From a checkpoint of a small transformer trained on Wikipedia: width 512.
Each number is 200 + 30 x the weight over its row's rms, rounded and kept within 0 to 999. Layers, rows and columns count from 0. The size before them is the row's rms in percent of the matrix's.

# up: layer 3 MLP up, 2048x512, rms 0.0528, rows 1836-1902, columns 160-191
# down: layer 3 MLP down (transposed), 2048x512, rms 0.0509, rows 1836-1902, columns 160-191
# gate: layer 3 MLP gate, 2048x512, rms 0.0559, rows 1837-1902, columns 160-191
up1836,096,226,190,261,194,197,170,237,235,223,198,178,182,235,195,192,182,177,170,204,206,173,225,175,185,200,144,172,181,192,164,176,175
down1836,097,194,157,203,219,246,198,175,161,244,167,188,151,188,230,159,143,254,141,163,182,193,206,164,165,222,220,253,152,218,154,189,208
gate1837,110,256,245,237,188,219,217,216,151,234,172,164,195,175,220,205,135,233,151,263,216,214,226,190,164,139,206,181,208,144,205,148,192
up1837,100,199,164,227,207,157,197,187,205,181,195,168,169,244,195,221,201,195,254,141,193,172,178,217,238,217,235,183,186,270,189,215,222
down1837,104,239,217,207,206,195,217,143,191,241,188,240,242,250,220,223,217,167,198,188,181,216,208,192,196,199,183,191,181,270,232,230,264
gate1838,112,230,203,183,207,224,239,191,193,196,186,169,199,218,228,160,196,220,214,252,182,174,204,147,162,174,216,191,186,207,181,196,145
up1838,105,204,208,180,175,207,234,269,139,186,188,184,244,199,197,165,194,166,196,201,212,179,177,231,161,220,202,167,226,160,130,188,191
down1838,108,231,192,203,208,217,228,265,230,153,238,172,178,230,184,141,190,130,188,218,183,198,209,148,195,276,204,232,230,191,138,208,186
gate1839,092,224,216,178,184,199,234,175,221,228,209,175,172,241,201,235,253,169,189,229,223,194,197,243,148,190,114,205,201,230,204,165,190
up1839,102,218,254,181,190,219,221,235,204,196,184,214,199,259,192,169,201,216,177,228,219,221,181,222,189,175,220,170,179,215,228,157,186
down1839,104,179,171,217,228,225,230,170,231,219,187,182,171,248,160,200,216,127,161,180,196,154,181,213,92,170,167,206,230,231,244,204,159
gate1840,101,187,167,232,157,274,233,190,212,190,208,145,245,233,242,173,224,246,200,181,224,223,266,227,200,214,228,211,181,175,193,234,188
up1840,096,170,196,214,265,183,164,224,209,186,216,162,179,246,183,191,204,189,135,193,203,267,189,207,204,199,227,232,207,143,169,178,200
down1840,097,160,154,279,246,181,190,251,157,163,215,108,183,188,206,202,199,298,196,169,204,259,186,166,219,166,214,221,214,189,202,277,189
gate1841,110,223,219,192,156,270,230,233,213,180,201,231,181,269,191,175,227,191,226,211,239,205,163,202,176,210,178,227,174,184,138,138,179
up1841,104,203,171,169,216,208,224,216,211,144,176,213,196,205,237,180,114,201,227,121,210,242,184,202,213,211,187,204,242,212,226,201,271
down1841,106,217,239,198,243,195,184,203,226,161,208,233,210,232,252,230,226,193,165,171,293,188,149,179,233,246,171,200,210,213,220,219,206
gate1842,105,219,171,223,205,235,231,251,219,196,195,212,204,205,233,218,212,214,185,236,159,165,200,165,162,172,246,174,198,244,172,158,197
up1842,102,191,211,223,204,210,204,197,185,162,203,238,211,196,185,181,169,189,94,257,176,203,220,159,244,211,217,246,145,176,205,162,232
down1842,101,218,184,206,256,244,171,237,177,145,244,162,186,187,175,161,238,148,170,260,220,135,277,199,195,185,231,195,185,234,235,201,178
gate1843,090,167,158,152,200,265,194,227,199,216,186,241,138,132,211,207,236,224,218,211,189,222,184,218,191,165,230,197,141,232,215,198,225
up1843,099,127,147,224,238,203,188,129,219,213,190,190,267,218,202,237,169,233,232,172,134,179,146,157,234,247,225,242,233,186,227,271,185
down1843,098,148,222,214,225,153,211,149,237,164,206,206,189,249,228,182,209,195,202,191,181,179,219,263,255,229,176,211,191,149,180,227,225
gate1844,108,240,157,242,159,260,189,192,237,221,187,164,189,166,215,197,210,197,168,193,170,200,223,208,183,253,231,173,171,171,215,150,145
up1844,102,248,202,229,217,186,202,206,208,180,197,215,203,135,136,219,183,196,186,186,227,217,186,153,218,164,198,202,207,201,193,203,200
down1844,106,196,200,199,221,192,190,214,134,214,188,218,196,189,173,182,147,206,172,161,186,232,218,255,250,183,173,208,169,154,177,219,192
gate1845,093,210,189,156,222,138,177,220,189,195,169,219,220,200,154,229,218,152,165,238,237,226,244,293,214,195,196,228,196,206,136,137,242
up1845,097,209,252,175,186,217,201,220,191,216,179,204,228,212,197,258,185,243,205,261,191,286,239,219,159,145,190,246,167,156,211,222,232
down1845,096,209,199,212,128,177,188,185,213,196,151,190,193,193,141,162,217,232,187,185,203,215,169,186,221,194,164,210,193,183,234,245,176
gate1846,097,183,189,237,197,203,260,209,212,205,189,150,178,186,175,184,244,226,183,236,245,154,197,175,224,228,245,199,154,245,178,189,212
up1846,099,204,205,196,168,139,186,145,178,258,169,206,202,161,185,276,248,170,163,201,228,182,130,168,183,141,204,204,180,228,187,166,209
down1846,098,203,145,226,237,184,209,195,187,203,192,216,195,172,167,238,274,142,194,204,230,207,150,223,195,213,201,206,164,167,159,206,201
gate1847,087,249,253,233,244,212,221,187,190,257,229,188,232,210,169,153,213,240,200,187,184,187,246,262,258,270,224,175,202,194,112,213,193
up1847,098,221,210,231,203,156,225,193,182,184,227,168,137,184,225,195,232,183,243,178,170,207,248,212,202,226,179,196,173,163,222,201,205
down1847,092,206,173,162,217,241,204,262,221,253,154,220,168,189,145,152,180,248,270,206,199,190,182,183,196,242,163,241,204,177,220,213,205
gate1848,096,207,237,218,218,186,186,251,217,199,172,210,183,177,134,234,230,243,258,178,260,177,209,211,190,193,224,220,175,165,225,212,200
up1848,098,212,203,213,188,194,165,205,217,178,243,199,213,214,183,234,209,208,221,215,201,169,198,143,237,214,188,210,194,240,197,253,181
down1848,096,284,190,219,184,243,161,260,260,242,195,231,173,202,183,186,198,229,239,212,195,158,214,246,216,217,165,168,242,197,196,236,257
gate1849,111,165,192,186,199,151,270,218,172,277,226,200,205,110,176,166,187,191,211,201,177,217,270,162,195,140,228,178,176,157,185,159,214
up1849,106,185,214,202,236,243,221,188,198,260,199,179,170,188,179,175,175,179,221,226,257,231,193,211,216,183,145,173,211,145,220,176,161
down1849,108,179,178,163,216,231,208,177,215,159,164,244,184,151,251,211,178,187,211,180,234,257,221,218,223,221,203,166,214,173,224,223,215
gate1850,090,182,185,230,220,193,194,175,185,138,160,179,231,202,149,175,153,206,218,201,182,157,233,195,225,200,159,174,161,234,243,203,184
up1850,096,171,177,191,168,226,176,217,168,205,208,166,151,208,187,193,207,193,181,224,192,269,183,221,251,219,213,241,233,205,197,191,193
down1850,098,186,194,256,249,210,225,178,226,206,204,175,222,233,182,147,159,202,166,213,202,225,233,181,188,160,217,220,202,212,247,216,223
gate1851,103,198,211,218,185,182,205,211,217,181,233,182,190,232,157,167,167,198,233,216,222,219,198,171,219,223,203,182,178,234,208,133,199
up1851,096,184,213,140,206,202,215,228,216,172,216,157,201,214,219,175,223,143,204,211,235,183,174,192,227,117,199,217,234,170,177,197,142
down1851,093,175,206,180,189,193,175,239,194,213,228,208,154,196,141,180,175,207,211,186,209,190,159,181,228,217,214,256,214,183,167,202,134
gate1852,102,199,210,217,184,225,187,202,234,253,186,214,219,190,196,137,175,230,169,226,173,163,193,197,214,247,164,207,195,194,179,233,248
up1852,098,241,202,173,213,127,215,172,216,204,191,234,229,204,266,212,193,226,222,206,182,197,209,233,204,173,221,221,206,244,208,180,229
down1852,101,259,228,190,219,165,210,179,194,201,217,215,119,182,227,250,223,133,195,220,183,215,212,198,225,149,224,165,195,233,233,161,223
gate1853,103,153,247,193,237,227,179,165,198,275,235,194,147,152,135,189,213,200,210,213,224,244,199,223,200,198,200,202,167,183,184,189,192
up1853,098,208,192,178,216,200,175,178,164,244,204,148,197,229,187,228,267,257,150,210,227,215,199,197,220,160,170,228,204,185,202,237,244
down1853,098,248,182,184,188,191,186,226,155,232,216,235,190,207,188,153,235,235,189,195,203,215,176,186,198,120,214,155,181,197,191,237,197
gate1854,094,203,239,115,160,184,248,198,182,197,183,264,209,233,229,210,198,208,188,177,187,176,231,115,238,238,187,190,230,176,212,197,217
up1854,098,152,193,177,244,205,194,236,180,205,161,237,181,207,241,235,152,183,139,203,157,234,202,170,183,187,147,134,195,184,231,199,169
down1854,100,156,197,244,183,241,248,250,214,189,186,219,216,140,193,209,203,256,203,203,180,185,219,260,205,232,196,195,183,169,199,146,180
gate1855,106,188,233,242,185,199,247,237,203,183,250,213,204,170,178,202,180,210,218,202,139,258,212,216,203,214,212,251,152,233,185,184,198
up1855,104,137,220,213,169,217,161,188,176,254,226,207,214,191,167,139,197,255,242,212,148,185,193,176,148,222,144,215,200,187,219,203,206
down1855,103,129,210,188,201,235,231,207,223,196,212,247,226,172,170,184,201,206,239,200,170,172,182,199,166,162,179,181,185,186,169,188,278
gate1856,099,138,176,167,168,190,190,228,208,261,165,214,210,199,138,250,220,231,223,217,170,172,193,187,253,173,212,233,209,204,152,209,186
up1856,099,167,239,172,221,236,203,180,201,202,168,240,144,207,180,222,209,194,218,256,193,178,169,181,183,196,255,174,266,214,249,175,181
down1856,105,189,237,156,208,198,203,203,187,171,256,197,149,227,210,137,221,246,136,227,182,149,215,200,183,158,235,178,217,200,216,178,189
gate1857,104,232,192,181,215,247,238,197,226,259,239,226,178,267,166,172,193,188,147,245,197,150,157,223,201,240,226,160,196,198,220,224,145
up1857,112,164,200,210,152,216,210,243,196,228,241,163,291,201,143,180,184,241,242,226,199,156,194,236,204,294,197,206,194,178,215,215,171
down1857,111,191,205,201,205,235,206,162,211,246,225,184,201,185,183,175,179,196,201,178,219,205,235,171,144,270,179,191,164,193,217,205,229
gate1858,106,145,241,167,217,156,188,174,219,186,196,158,170,191,182,195,211,215,194,183,253,180,169,149,200,269,226,209,180,247,141,173,166
up1858,102,183,244,206,202,235,153,216,211,265,150,212,228,182,213,139,175,198,167,231,170,220,227,206,225,216,206,139,185,197,200,193,192
down1858,105,199,173,216,206,178,247,181,177,175,234,182,172,174,219,153,173,201,206,205,181,182,211,199,282,198,132,165,220,228,102,174,201
gate1859,100,215,214,206,172,193,214,210,184,170,248,197,155,207,149,213,206,182,213,219,107,202,220,252,200,226,256,216,173,212,183,190,214
up1859,102,185,181,275,182,155,219,186,215,222,224,205,191,214,203,147,199,180,227,153,194,162,214,204,209,191,251,262,192,225,191,190,181
down1859,104,190,202,201,190,193,208,235,210,196,162,254,148,213,206,166,228,216,221,184,222,180,148,163,152,220,180,256,166,234,234,206,182
gate1860,100,200,212,163,195,209,200,202,190,261,169,269,187,187,173,209,227,159,111,259,221,214,155,169,171,224,180,235,147,213,219,185,159
up1860,098,197,179,167,209,208,199,198,256,232,197,202,206,203,216,193,227,210,208,221,227,190,222,256,201,224,137,155,204,257,250,187,205
down1860,098,221,237,208,199,242,169,219,179,233,145,186,187,250,177,210,192,148,233,180,185,237,187,190,222,219,195,164,227,225,222,194,168
gate1861,093,188,232,159,148,227,248,207,172,215,221,212,209,242,175,243,174,193,257,221,177,244,231,183,169,238,185,192,221,214,156,151,134
up1861,096,234,178,196,175,211,236,259,210,165,178,202,183,255,194,250,247,161,238,191,170,230,219,169,184,219,191,153,224,215,200,187,230
down1861,096,254,238,147,204,160,210,145,166,176,153,185,196,182,220,230,162,206,237,213,213,211,197,158,277,219,200,225,184,225,227,173,214
gate1862,100,122,206,182,195,177,138,218,254,220,194,222,155,206,199,216,232,201,188,201,237,156,211,201,197,166,211,135,177,181,269,205,160
up1862,104,183,192,161,176,209,154,204,209,232,189,264,239,194,176,162,223,202,205,170,209,202,213,176,146,197,187,206,201,199,160,204,265
down1862,106,167,175,255,164,190,218,194,171,190,189,203,232,189,162,226,171,143,216,194,200,221,232,189,229,162,183,209,207,182,108,239,189
gate1863,091,137,172,221,203,190,205,194,208,234,255,253,218,196,200,197,184,197,154,244,197,128,191,211,191,227,203,188,191,228,173,240,177
up1863,099,249,233,250,181,193,191,222,238,193,212,208,218,174,188,211,252,180,233,192,144,218,182,261,213,199,204,188,180,232,225,225,225
down1863,097,165,219,182,171,209,193,205,156,242,147,261,212,128,208,192,193,185,191,218,208,176,178,185,153,219,198,190,236,240,182,213,211
gate1864,111,225,178,209,201,201,175,220,170,164,187,273,172,213,174,183,133,202,264,218,157,249,229,230,219,176,228,162,171,203,207,187,218
up1864,103,238,185,194,174,229,156,172,236,148,208,180,192,197,189,181,201,232,146,155,203,175,175,209,193,173,202,239,244,192,208,188,197
down1864,102,220,198,202,176,204,194,182,215,225,185,166,187,187,189,161,192,147,232,215,221,203,162,227,163,218,240,223,181,198,189,213,170
gate1865,091,191,207,187,216,247,205,230,182,197,236,192,180,244,197,141,186,158,219,218,148,227,208,215,259,229,131,201,191,230,209,209,214
up1865,093,218,172,236,213,193,158,188,221,181,211,235,192,181,242,205,191,189,180,167,192,229,190,223,138,250,199,268,170,213,207,241,203
down1865,096,265,179,147,206,225,163,216,193,236,212,180,218,202,181,237,181,202,187,178,185,265,197,219,261,235,193,211,176,203,201,208,235
gate1866,100,199,243,161,191,206,181,256,256,157,188,174,234,201,165,162,234,245,232,199,190,223,237,224,200,186,179,190,171,141,183,149,134
up1866,101,157,176,193,198,151,199,180,209,222,182,214,233,179,197,206,218,188,242,185,239,219,169,213,172,220,184,145,204,217,215,217,172
down1866,100,240,193,161,190,166,145,178,191,171,195,209,243,204,195,207,239,227,194,177,170,216,149,184,172,205,187,172,204,232,185,237,231
gate1867,100,227,212,214,221,212,176,216,211,222,207,200,93,199,158,184,178,200,226,187,239,224,181,173,158,200,229,243,191,206,189,202,210
up1867,098,174,203,212,220,152,220,233,174,173,224,240,214,178,239,142,198,196,185,218,221,236,169,187,210,170,173,192,216,221,173,173,206
down1867,102,206,197,245,181,202,182,234,150,216,221,212,226,202,190,240,165,172,202,216,251,211,229,255,190,207,193,205,189,194,181,220,202
gate1868,100,174,198,162,201,214,187,205,170,159,220,151,209,239,230,198,247,186,243,216,178,234,158,226,184,162,150,209,179,185,196,197,175
up1868,101,186,183,213,225,202,251,173,139,267,202,247,186,258,172,172,149,177,197,189,145,202,189,236,204,193,176,258,182,187,189,240,159
down1868,103,194,190,175,213,188,200,215,211,192,163,201,182,255,195,257,253,191,238,183,210,166,166,184,225,217,218,186,190,192,195,181,231
gate1869,098,208,165,178,198,193,157,178,192,195,224,176,150,147,170,151,180,151,161,155,238,184,241,192,197,232,214,241,204,196,201,246,241
up1869,102,188,222,149,224,237,205,182,170,240,163,180,205,228,191,195,270,192,164,182,192,218,237,160,190,234,206,187,178,134,194,188,207
down1869,100,251,190,176,178,190,190,241,214,224,194,191,180,193,230,179,235,172,180,168,241,216,274,224,232,227,171,188,204,157,214,210,207
gate1870,109,136,216,183,220,205,178,235,201,233,195,213,144,164,187,182,213,171,168,128,194,192,169,212,218,197,163,176,192,202,171,191,202
up1870,098,211,196,198,194,206,180,188,255,194,227,234,184,187,241,193,221,217,231,157,245,168,174,199,186,222,184,240,136,250,220,209,225
down1870,102,191,190,159,199,219,191,186,196,219,183,155,188,174,192,191,215,170,172,168,187,226,201,219,199,177,218,195,244,187,156,183,192
gate1871,099,236,177,198,188,203,184,222,207,221,183,191,179,243,216,199,171,208,178,237,229,252,203,211,178,273,192,233,199,185,199,171,131
up1871,096,164,203,199,217,238,199,174,181,200,188,161,215,200,176,163,216,201,248,269,217,210,191,245,198,176,216,203,178,144,180,244,203
down1871,098,203,200,251,178,265,215,223,192,236,177,195,192,192,172,183,197,198,184,280,153,230,209,218,187,182,183,183,237,192,190,245,218
gate1872,100,212,199,247,159,234,220,236,150,265,168,200,181,146,211,171,142,229,221,176,217,220,231,126,173,202,202,196,236,178,190,205,246
up1872,097,233,192,192,181,183,194,227,196,201,196,185,183,162,237,163,194,211,232,186,186,233,184,177,177,173,208,199,254,139,159,159,171
down1872,100,206,152,185,166,204,173,206,206,193,255,238,258,216,208,231,236,211,207,218,167,265,230,139,227,196,195,203,200,162,209,231,177
gate1873,094,209,247,175,188,158,188,235,186,246,237,210,186,194,215,161,174,173,217,227,247,188,208,239,148,218,190,233,165,175,208,221,159
up1873,098,237,222,145,185,169,231,294,214,207,180,199,216,193,199,226,178,183,260,216,189,248,161,179,147,240,198,160,211,176,231,218,210
down1873,099,210,247,165,230,182,185,250,228,205,200,189,216,237,239,231,138,185,189,205,164,195,264,236,152,224,212,254,213,167,168,253,195
gate1874,097,189,195,226,205,254,181,155,192,245,172,208,215,192,190,164,152,230,198,193,187,199,187,234,204,215,131,195,224,203,224,205,238
up1874,096,148,147,196,173,188,246,152,187,167,158,190,179,142,227,186,175,172,259,220,150,206,206,170,180,258,219,223,225,182,149,212,202
down1874,096,187,160,168,231,226,207,224,248,252,225,230,246,224,207,209,183,188,217,265,219,239,178,182,157,187,206,165,235,212,181,228,161
gate1875,088,168,195,204,187,200,217,249,177,184,192,155,189,192,243,221,215,175,226,234,177,158,160,218,175,192,181,154,164,190,233,221,178
up1875,094,212,172,156,197,223,183,199,168,121,189,193,202,221,208,207,193,229,180,228,197,203,182,227,195,177,178,232,185,121,208,171,146
down1875,096,207,218,187,159,192,188,206,176,184,161,196,203,227,224,252,204,176,213,169,185,145,194,204,252,198,156,217,185,114,201,201,223
gate1876,100,223,201,207,161,199,168,181,216,183,206,138,192,226,156,231,220,222,204,198,229,226,224,200,166,169,277,199,163,211,207,240,213
up1876,102,146,211,246,248,239,215,224,234,199,213,182,221,172,205,207,203,114,191,178,157,244,231,207,198,267,236,204,182,195,215,149,215
down1876,098,263,126,207,184,181,188,207,204,206,223,210,196,235,241,204,242,244,155,182,255,229,182,227,165,221,187,189,227,261,227,177,183
gate1877,103,184,241,174,220,228,236,228,124,181,147,227,208,191,144,159,206,206,188,144,190,178,162,253,180,176,183,217,167,172,227,178,174
up1877,099,179,187,224,196,192,201,157,169,205,209,191,195,212,229,191,189,236,204,246,228,186,186,199,259,189,254,242,226,241,205,222,192
down1877,104,159,204,208,176,188,200,255,214,189,215,234,177,241,210,189,195,189,164,182,168,191,186,237,210,209,216,174,213,218,151,174,182
gate1878,099,211,129,215,195,206,209,195,193,209,174,202,206,201,256,205,173,210,195,203,217,192,213,239,194,201,230,203,138,168,157,243,246
up1878,100,203,156,225,170,169,173,222,148,193,150,174,212,189,175,239,185,185,159,234,185,177,241,196,199,168,193,233,152,200,172,206,203
down1878,100,184,162,179,199,185,207,211,175,190,196,189,180,218,209,219,199,214,220,196,180,171,204,197,188,126,207,239,151,170,194,158,213
gate1879,097,192,168,183,206,226,234,180,241,191,174,195,149,170,200,154,202,150,199,195,255,199,215,205,220,177,246,220,171,224,189,226,233
up1879,102,210,249,242,179,189,234,204,214,202,216,203,188,212,211,182,207,204,168,170,177,173,184,205,244,187,183,186,211,180,183,220,213
down1879,102,178,199,210,199,191,189,186,256,171,223,223,237,219,210,216,217,176,161,199,172,183,116,202,190,244,197,206,211,160,166,156,282
gate1880,098,211,214,160,247,152,247,184,173,171,216,233,244,279,184,237,210,231,189,225,184,220,217,196,182,242,183,210,176,156,197,173,214
up1880,100,195,221,247,175,195,200,175,210,256,224,189,188,206,257,198,176,223,178,215,196,186,177,177,201,170,180,189,251,205,246,189,224
down1880,101,178,152,251,186,254,198,194,240,214,191,200,155,164,193,238,181,190,234,192,166,191,174,192,196,218,140,215,193,225,173,192,195
gate1881,098,240,171,171,231,253,230,206,200,208,166,204,203,246,166,95,212,223,239,241,217,169,230,201,180,193,158,152,185,199,219,198,217
up1881,099,215,209,232,204,201,145,164,190,179,229,217,228,195,227,205,215,232,222,198,207,233,163,149,228,185,253,204,256,221,175,188,190
down1881,097,176,196,194,206,242,182,175,230,197,208,202,191,180,222,207,192,163,180,169,152,221,156,168,269,188,177,208,224,187,163,221,224
gate1882,110,214,190,192,207,249,136,225,176,186,160,212,209,205,182,179,218,237,169,214,206,234,204,198,165,162,149,206,120,154,251,218,194
up1882,108,183,235,128,173,180,201,215,166,157,238,173,202,237,255,251,233,248,203,197,196,210,232,192,209,131,245,209,161,161,142,204,196
down1882,110,231,236,194,159,241,243,219,182,237,126,156,179,230,203,189,191,275,186,178,186,240,216,160,189,163,233,186,180,224,191,193,206
gate1883,098,167,230,159,253,209,169,198,211,211,178,188,209,199,196,269,207,140,173,226,208,190,191,242,174,196,212,229,159,157,200,205,222
up1883,097,268,196,202,192,100,217,197,245,186,206,195,203,195,194,192,189,232,225,161,183,195,198,224,180,160,199,162,210,190,184,189,196
down1883,099,236,218,187,219,217,142,178,200,164,222,227,171,177,123,187,232,193,222,200,178,142,209,177,108,190,296,209,199,237,214,146,203
gate1884,092,200,168,221,248,200,244,222,221,205,225,237,190,167,155,238,192,220,200,194,205,241,188,187,145,238,197,228,204,199,185,227,190
up1884,095,183,147,177,203,234,203,183,255,193,190,212,266,146,183,221,197,238,275,206,185,139,217,172,183,205,196,155,203,177,226,137,234
down1884,095,150,189,236,236,196,188,198,211,229,233,211,209,225,258,203,171,179,221,202,192,246,223,190,270,202,235,198,156,216,247,191,227
gate1885,102,205,214,252,195,210,155,228,183,225,228,209,253,203,181,187,193,238,191,193,158,201,216,207,145,232,192,184,169,177,143,204,185
up1885,099,165,197,215,233,167,199,251,233,165,259,197,190,193,194,203,204,187,186,193,187,139,204,241,170,168,197,222,202,211,159,157,221
down1885,102,206,220,137,197,206,178,196,244,181,170,152,211,194,207,242,194,211,208,202,185,176,131,191,206,151,125,289,237,206,198,271,191
gate1886,094,157,158,209,209,148,219,264,220,204,220,212,161,180,192,210,165,207,174,202,272,189,244,205,182,241,250,193,171,180,194,199,280
up1886,095,199,187,203,164,253,231,161,190,246,184,205,216,301,169,177,187,185,205,196,221,228,186,239,192,220,239,227,247,204,179,227,201
down1886,095,250,199,213,208,231,220,177,210,194,145,196,248,298,204,216,181,181,265,222,185,170,178,217,225,192,186,210,210,170,181,203,192
gate1887,098,174,160,189,180,209,198,245,254,213,161,229,138,257,154,194,232,175,196,200,192,183,181,195,155,198,247,223,229,244,204,197,205
up1887,096,169,243,165,203,168,199,214,176,282,202,177,179,225,186,187,182,198,173,212,194,171,180,190,162,176,213,243,163,197,238,216,174
down1887,097,210,196,182,200,212,181,233,199,157,169,239,178,181,242,201,233,245,174,250,224,244,134,198,216,197,181,201,120,127,162,181,198
gate1888,102,211,219,155,209,192,209,155,209,215,191,197,207,197,205,183,170,227,183,198,243,223,162,231,149,185,186,190,179,204,221,241,194
up1888,101,205,191,250,147,203,244,195,179,192,226,244,191,204,166,163,178,217,182,184,176,234,166,180,173,210,190,143,174,235,188,186,208
down1888,095,204,174,194,240,202,218,172,207,174,210,190,190,205,213,223,205,231,218,210,145,161,211,210,189,234,204,176,274,231,199,186,244
gate1889,103,194,184,150,230,158,230,197,210,171,227,167,191,231,179,200,168,218,135,197,182,174,210,201,171,164,176,219,189,218,266,202,181
up1889,099,162,147,233,238,167,232,195,198,231,210,219,249,179,186,217,219,183,208,244,196,172,217,267,201,226,181,190,217,174,220,188,237
down1889,101,219,181,214,208,170,201,166,179,190,154,183,207,177,227,227,167,179,217,183,157,160,222,202,169,215,199,190,216,200,183,198,205
gate1890,090,183,256,206,129,206,213,240,194,156,214,186,194,214,166,171,195,225,271,168,250,236,195,234,194,187,214,186,203,173,214,152,237
up1890,095,140,195,178,229,161,202,209,207,176,208,181,199,188,211,255,211,238,134,156,181,185,212,172,199,220,190,202,202,187,225,152,218
down1890,092,202,208,180,173,196,168,201,151,206,191,218,167,203,105,199,177,192,223,180,244,176,188,168,240,200,171,226,244,224,208,142,206
gate1891,113,225,144,230,245,215,201,177,180,221,193,161,219,236,172,192,174,208,192,216,212,181,225,215,172,240,229,261,201,163,229,192,238
up1891,101,196,228,171,170,263,223,202,233,162,216,198,217,245,181,168,209,155,218,164,240,224,167,216,204,203,231,195,156,218,273,176,141
down1891,100,178,228,184,140,189,197,186,177,196,238,216,191,235,222,208,222,190,235,238,167,127,203,241,179,218,217,252,152,186,174,142,225
gate1892,099,159,216,194,198,190,254,171,242,199,177,227,200,195,148,166,232,223,236,182,191,277,157,182,192,215,197,196,231,177,189,202,187
up1892,099,171,181,184,188,187,157,180,179,222,221,179,231,206,138,138,211,211,194,217,232,251,168,155,194,192,150,220,162,162,194,239,193
down1892,099,203,212,184,184,178,239,174,224,211,214,195,254,219,167,172,206,234,249,174,238,271,201,213,201,172,224,192,231,162,140,200,250
gate1893,100,213,177,219,189,240,216,169,155,181,200,191,227,209,140,220,247,178,133,206,173,204,227,230,157,209,222,190,218,189,237,222,197
up1893,097,166,185,270,219,228,229,212,234,201,274,216,166,212,200,158,225,170,254,186,249,194,206,225,219,181,175,163,192,209,276,200,207
down1893,099,173,179,260,160,220,143,206,250,231,171,174,192,226,240,207,217,210,242,225,192,146,215,157,201,219,162,231,184,232,215,243,179
gate1894,095,184,208,197,239,209,228,215,194,183,175,279,204,220,189,220,195,198,143,155,195,138,194,232,187,225,199,204,168,192,227,196,185
up1894,097,182,210,202,169,161,214,196,140,202,211,205,197,192,227,266,180,237,174,221,222,188,276,204,221,190,191,232,181,151,222,208,174
down1894,098,226,203,253,181,201,155,191,158,187,227,254,192,159,182,232,193,200,200,138,162,197,222,258,203,223,209,212,214,171,267,185,192
gate1895,103,187,201,163,249,200,221,223,219,263,200,254,182,250,191,201,195,220,186,228,205,201,184,193,200,210,197,149,259,249,202,182,223
up1895,101,218,201,165,171,215,174,203,184,202,228,218,222,168,163,202,207,199,189,229,162,216,170,188,204,159,198,178,178,137,203,185,224
down1895,102,130,240,176,229,181,186,165,219,227,198,246,173,196,145,205,213,183,213,202,207,182,156,241,187,218,230,203,235,162,210,200,104
gate1896,104,205,210,198,185,226,193,219,214,225,174,226,171,250,210,219,206,220,167,219,205,204,197,183,214,182,162,164,201,233,219,149,210
up1896,105,240,180,177,157,197,196,220,184,256,172,143,170,190,239,192,213,172,225,158,207,167,255,217,208,186,239,185,226,221,236,198,215
down1896,105,219,207,223,168,249,225,208,197,230,189,125,171,230,211,202,210,225,255,163,209,210,216,224,238,137,222,205,217,145,191,157,200
gate1897,105,198,241,199,197,193,184,242,209,220,181,205,172,213,185,185,197,217,186,227,165,231,176,247,220,170,262,159,224,219,202,218,160
up1897,102,211,175,174,183,194,158,198,173,219,181,195,201,194,235,229,230,175,188,230,206,191,217,214,205,202,164,206,205,250,246,276,176
down1897,104,198,174,154,141,202,201,209,211,221,203,210,226,183,167,192,160,258,183,196,184,130,212,165,195,227,271,197,182,207,189,181,193
gate1898,110,185,173,264,167,195,189,253,191,189,164,223,181,253,191,181,165,206,202,203,190,218,190,167,192,251,193,228,214,155,224,204,225
up1898,104,219,168,215,180,228,212,223,112,190,214,152,203,201,196,190,229,179,227,244,224,214,223,229,167,207,174,164,174,214,185,190,226
down1898,104,192,205,211,229,200,247,227,194,174,225,162,164,209,183,208,240,197,203,232,222,217,192,214,176,193,185,253,177,238,211,201,210
gate1899,103,174,229,164,171,226,204,221,235,191,219,166,200,216,212,194,198,193,212,257,207,184,167,191,192,152,193,235,176,166,191,197,223
up1899,101,166,212,182,211,205,196,198,190,170,162,266,209,203,190,192,272,191,220,206,189,231,283,189,173,186,239,211,188,196,224,239,189
down1899,088,168,188,181,164,178,234,153,183,204,182,196,202,208,191,205,211,247,191,173,191,207,225,175,176,200,187,199,209,255,255,179,202
gate1900,084,234,210,140,216,223,187,149,237,190,208,249,227,241,194,170,167,176,229,195,138,199,230,213,235,187,206,203,211,207,153,202,167
up1900,101,217,133,220,200,120,235,196,182,204,189,189,197,206,263,231,186,162,174,212,222,192,207,204,230,204,152,204,264,177,170,194,243
down1900,102,170,171,248,210,212,193,237,178,193,234,192,202,142,159,231,187,213,194,224,250,228,166,189,111,213,176,202,245,193,202,225,230
gate1901,100,221,184,241,184,229,210,246,207,211,229,199,187,211,151,231,183,188,231,184,170,235,216,181,209,183,234,205,215,171,173,182,247
up1901,098,177,213,214,179,250,231,217,158,185,224,244,190,197,206,199,241,188,132,242,185,261,222,213,238,191,225,211,155,207,221,162,205
down1901,098,184,165,220,236,216,196,191,184,158,193,156,244,171,203,180,254,264,189,233,222,209,206,175,240,164,194,231,180,199,148,221,230
gate1902,102,215,199,201,192,207,203,188,186,218,234,235,204,215,136,195,195,237,182,212,195,228,219,230,191,204,132,248,170,276,196,190,212
up1902,104,153,173,176,211,182,219,213,199,136,151,208,257,230,176,180,186,179,219,171,238,159,219,149,220,204,183,160,171,187,150,182,165
down1902,102,251,238,193,170,203,158,205,205,174,199,206,201,222,231,191,227,211,216,223,229,203,194,164,217,185,192,243,192,188,258,225,230